Part of a small language model's weights: untied embeddings, a variant of Muon for these matrices.
Each number is 500 + 25 x the weight over its row's rms, rounded and kept within 0 to 999. Layers, rows and columns count from 0. Numbers have three digits each. The size before them is the row's rms in percent of the matrix's.

# layer 10 MLP up, 2560x640, rms 0.163, rows 1022-1063, columns 544-575
095:506480496530492524543497475452501469518534556459491524543495476507458436492513526460518490529485
095:501498503474521476507511514454490504492540461502513488514493530521490534535462520510513508511520
101:483451527508482502489447518521531466521538547450514485509553523528460495497479440508522464481464
102:517455506510475520499496507461470500446488496476490481520523499492511497537456471571500512505511
092:491483498477480516488488482459449480433515502513541502495525536530515533500511507465525536504521
098:502494454528502516504475500519506514503508520517473539487508529486507560493506457488532485572520
102:484477517570458524529506499498511493452504525530463467489491497475489497478469507502498498476484
098:534483517527461513480527505496525528456458483550489485474505472522504480506477473498511501514466
097:515528491506496497520488550495477493505505508498508535510501549491518506486535464505485520459524
098:489511527513515462518494534464450522525487487504504518512543480476502443495456564455482552515508
098:500503484447530494508494516468515507510476494501470499421505510515521530481437509537565507493510
093:517470553506483496489513464495484452544492486493578547445486540451518500506490504473513521507513
109:484486492450525465462508554464510494541520463496546503470514508503512494511512517512515487490518
100:522495507522539521477527508497533449474472474507481475513517474503525484504516460516470460450508
099:499488513458466490518489501549520528465518514510465507487515545470528437512479509492482467460496
100:543486494481508528548518482495500498500508471524510518511536518487522514483533514562478518511519
104:507478516499470510528491489480483488492529550489515530492510489502517473509488486524464545483548
094:472527488488518522496448495490529517471499522492517485508501439539502552519468485515539497542484
102:486501470504541488484525445518524469523504470451504431507475541525459492505512540501448506499485
099:517535516473518493529517527467483507490524458506486501529515510491485481460490524455514497498513
100:519442508495550457513521533486511557518506505491527452551498520474519480513507482497551504563485
104:519491500554478487519477479500473492529509499497477465466515491553485537512506504482466539482478
092:523481469508505502488476520484485475477511506485505506498494492523535493527540509486541480480561
102:483544486502461478544500467504487488531490484483536556480525516508512519480503521507442474516518
105:526514512481467533521529521498536547482508483472492499485501475496506482461451495530540493479516
099:496513543501524480513509557510521528459495509551522530509463463492515446501499500459529499501499
097:474503493473504538473479489511534439501485500477559518515514509546485519475478541515510486522445
100:481556503555493540521508500496530469491490440470483523440521488527536519524513512501493456482526
100:522503531482564516475479538500498490533479507510507501532527485493513498510462519478500515473520
102:503533506514501553554460470511517481500510483498535490532486498546541440515493510507487506480500
094:540502509527484533523498519478511536500472481495496485517515481517495473528496489497477484499481
101:513488501478520480520500474491514489536489497518524466473498516482500481495491517524472505514449
099:514512504537534469499496489492448460478496494507496493528487485496489518520557468450509498503504
100:509509517513475585514488489509494491504516491489509475497486462456468519494484500499499467529490
103:484498475514536474514468528514498509487506533496468494515550478491500499506510516471467489500536
096:549497494538502516545471547494448546478506479494486488446533508496487519502522469481484536483507
104:504518496501462542470505484554473505495546517501554512471540507554522494529505535540444501486458
102:538482499538515480531515515516489425456463448442519486499517491495538486511488495528476513498542
094:526471513514502518506507475441512459513538514520554471489547543522534496497491531541447504514461
103:512506513466518503500492489482505524510503532496530546539459528476460505495456527463544473497462
097:464477500497506504485459472492536540488506489477487475493524475471503475496494451505497513505524
098:527473482529498506493502485520525434487502503511457484510486525494491482492519502508510480495508
# layer 10 MLP down (transposed), 2560x640, rms 0.0446, rows 1022-1062, columns 544-575
098:501496496454497522477533492423526497493531497490482488514503500469529518547462556469463481534524
100:478491514493500535503487498476510523494546487523492445447490475459509564498497536524512504507493
093:546535522505507543543507530466510531485535508484486506508508485542529496501484553512497567466443
100:506501506520518511500495485517523489481465465509518461536535492505499532495464459496551473532502
093:465508524508484551519488531534470512488506499544502473515497463500537468497487496504514524453514
096:475491516495476523451499496525499489470491523498493524517496476519472510462461499505502494462534
104:496514476487471546463493537480465488477486501485497503443519491493524490483478495513519526534495
103:482537509510550499487490449502485523511513522487472488503531494472487486489509486477483511490508
095:499493514474518445469485498507506527547496476448463481533520478478496484475533483449457503492504
099:498526535511498492466484488520473475503496464489513534514495497490492502531497523506510464507497
092:496441508461497496508508449487534480535545523508474531494495480503493557538488487502486480484519
091:529482474518523487536463513517497528493540494528448476475493492453494462497479527510444498485477
119:504502499486559498496520516498506487496492521510499477465523542543524512499485496538460484467509
096:481473476467480516475504485500512552543515515552468459465474503456505478519481533498475506473516
103:524431560474498500492478449500495467494504485503542448543533551578487485584461471517488527531481
096:492502502530489486482479516513509493509483481480490488534514527509494487529486496492480492499508
099:474488508491504507491566497496509484487473486501472541519468478503492530471529524520521522516528
093:474486458536493476435507475494483511490506457517562472474514478507503451499460507533502507448471
102:484561521518532504503478512497474505486523525506556479534527515506487510504496489496507473502482
097:497522496524512519499494486560474501474485508503497456518474517488550535458499490490558514467478
095:491477501506505476523544498486503488496459515564521488512497469441463473474491529512501516527539
110:506482540506478521509461499532496464477495456555508498460467480495520514498510486542530529492487
089:489444503479508500539489486493518515493502472468521512477473512465495466536505473502460523499524
109:501526486473465488536509480486511474504506554515545537489507506511510507516479460495487503499522
109:490518501472506499535499470519529598486522485489477511497502508546493511474539518539519471481535
103:486489489449487532464493491510456499474477480442497528482481477508488517576521477486496482482497
095:509478513501507500519509465493493484555482474517484511494475506487490506484516483489501484505539
099:477500498566484518481469445502508464554565465512475501534477478471508480493500559527516523462442
097:504531445529523483494449508517476503505567473514473508485493537480536514482449536512504495454527
098:466489497530506510508536492484514514467461514487520456481499490463517440495525544513485477448472
097:513510521495477518507472465477512479542491510490427490487504468456485515532508447537492480529512
105:489508498533476514556523464472506528488465483524515477474505461513511486484508501470519533530488
097:467481505514446515504492503533448473492511517486491479480495464494511458492484523489479451506503
099:525482466511488509500487533506497479473549518493491495518500513474516486513485474537505506438449
106:496528514457496479493532487529582517532546473471526473499520467468503524514507498475540484536492
100:477508498506469456512481473466463512498597505470489473496486521512520520485479488488492498494534
098:478534465503478520468542520515455522484493502497527516472521522512510504472528485475454505481472
102:521514466484457488531491462511485474452519463502489463472498529475496487545488547508511490439524
091:493516498510515498505512468514484502480456487512494534455501500492482516442503503484473528481497
107:485486531459514534528487542469445468488492496489463525507497494487470516516496534511465507494471
092:520498512514538517492498495492482559457499468496535443474453505493506509550456470517508549498462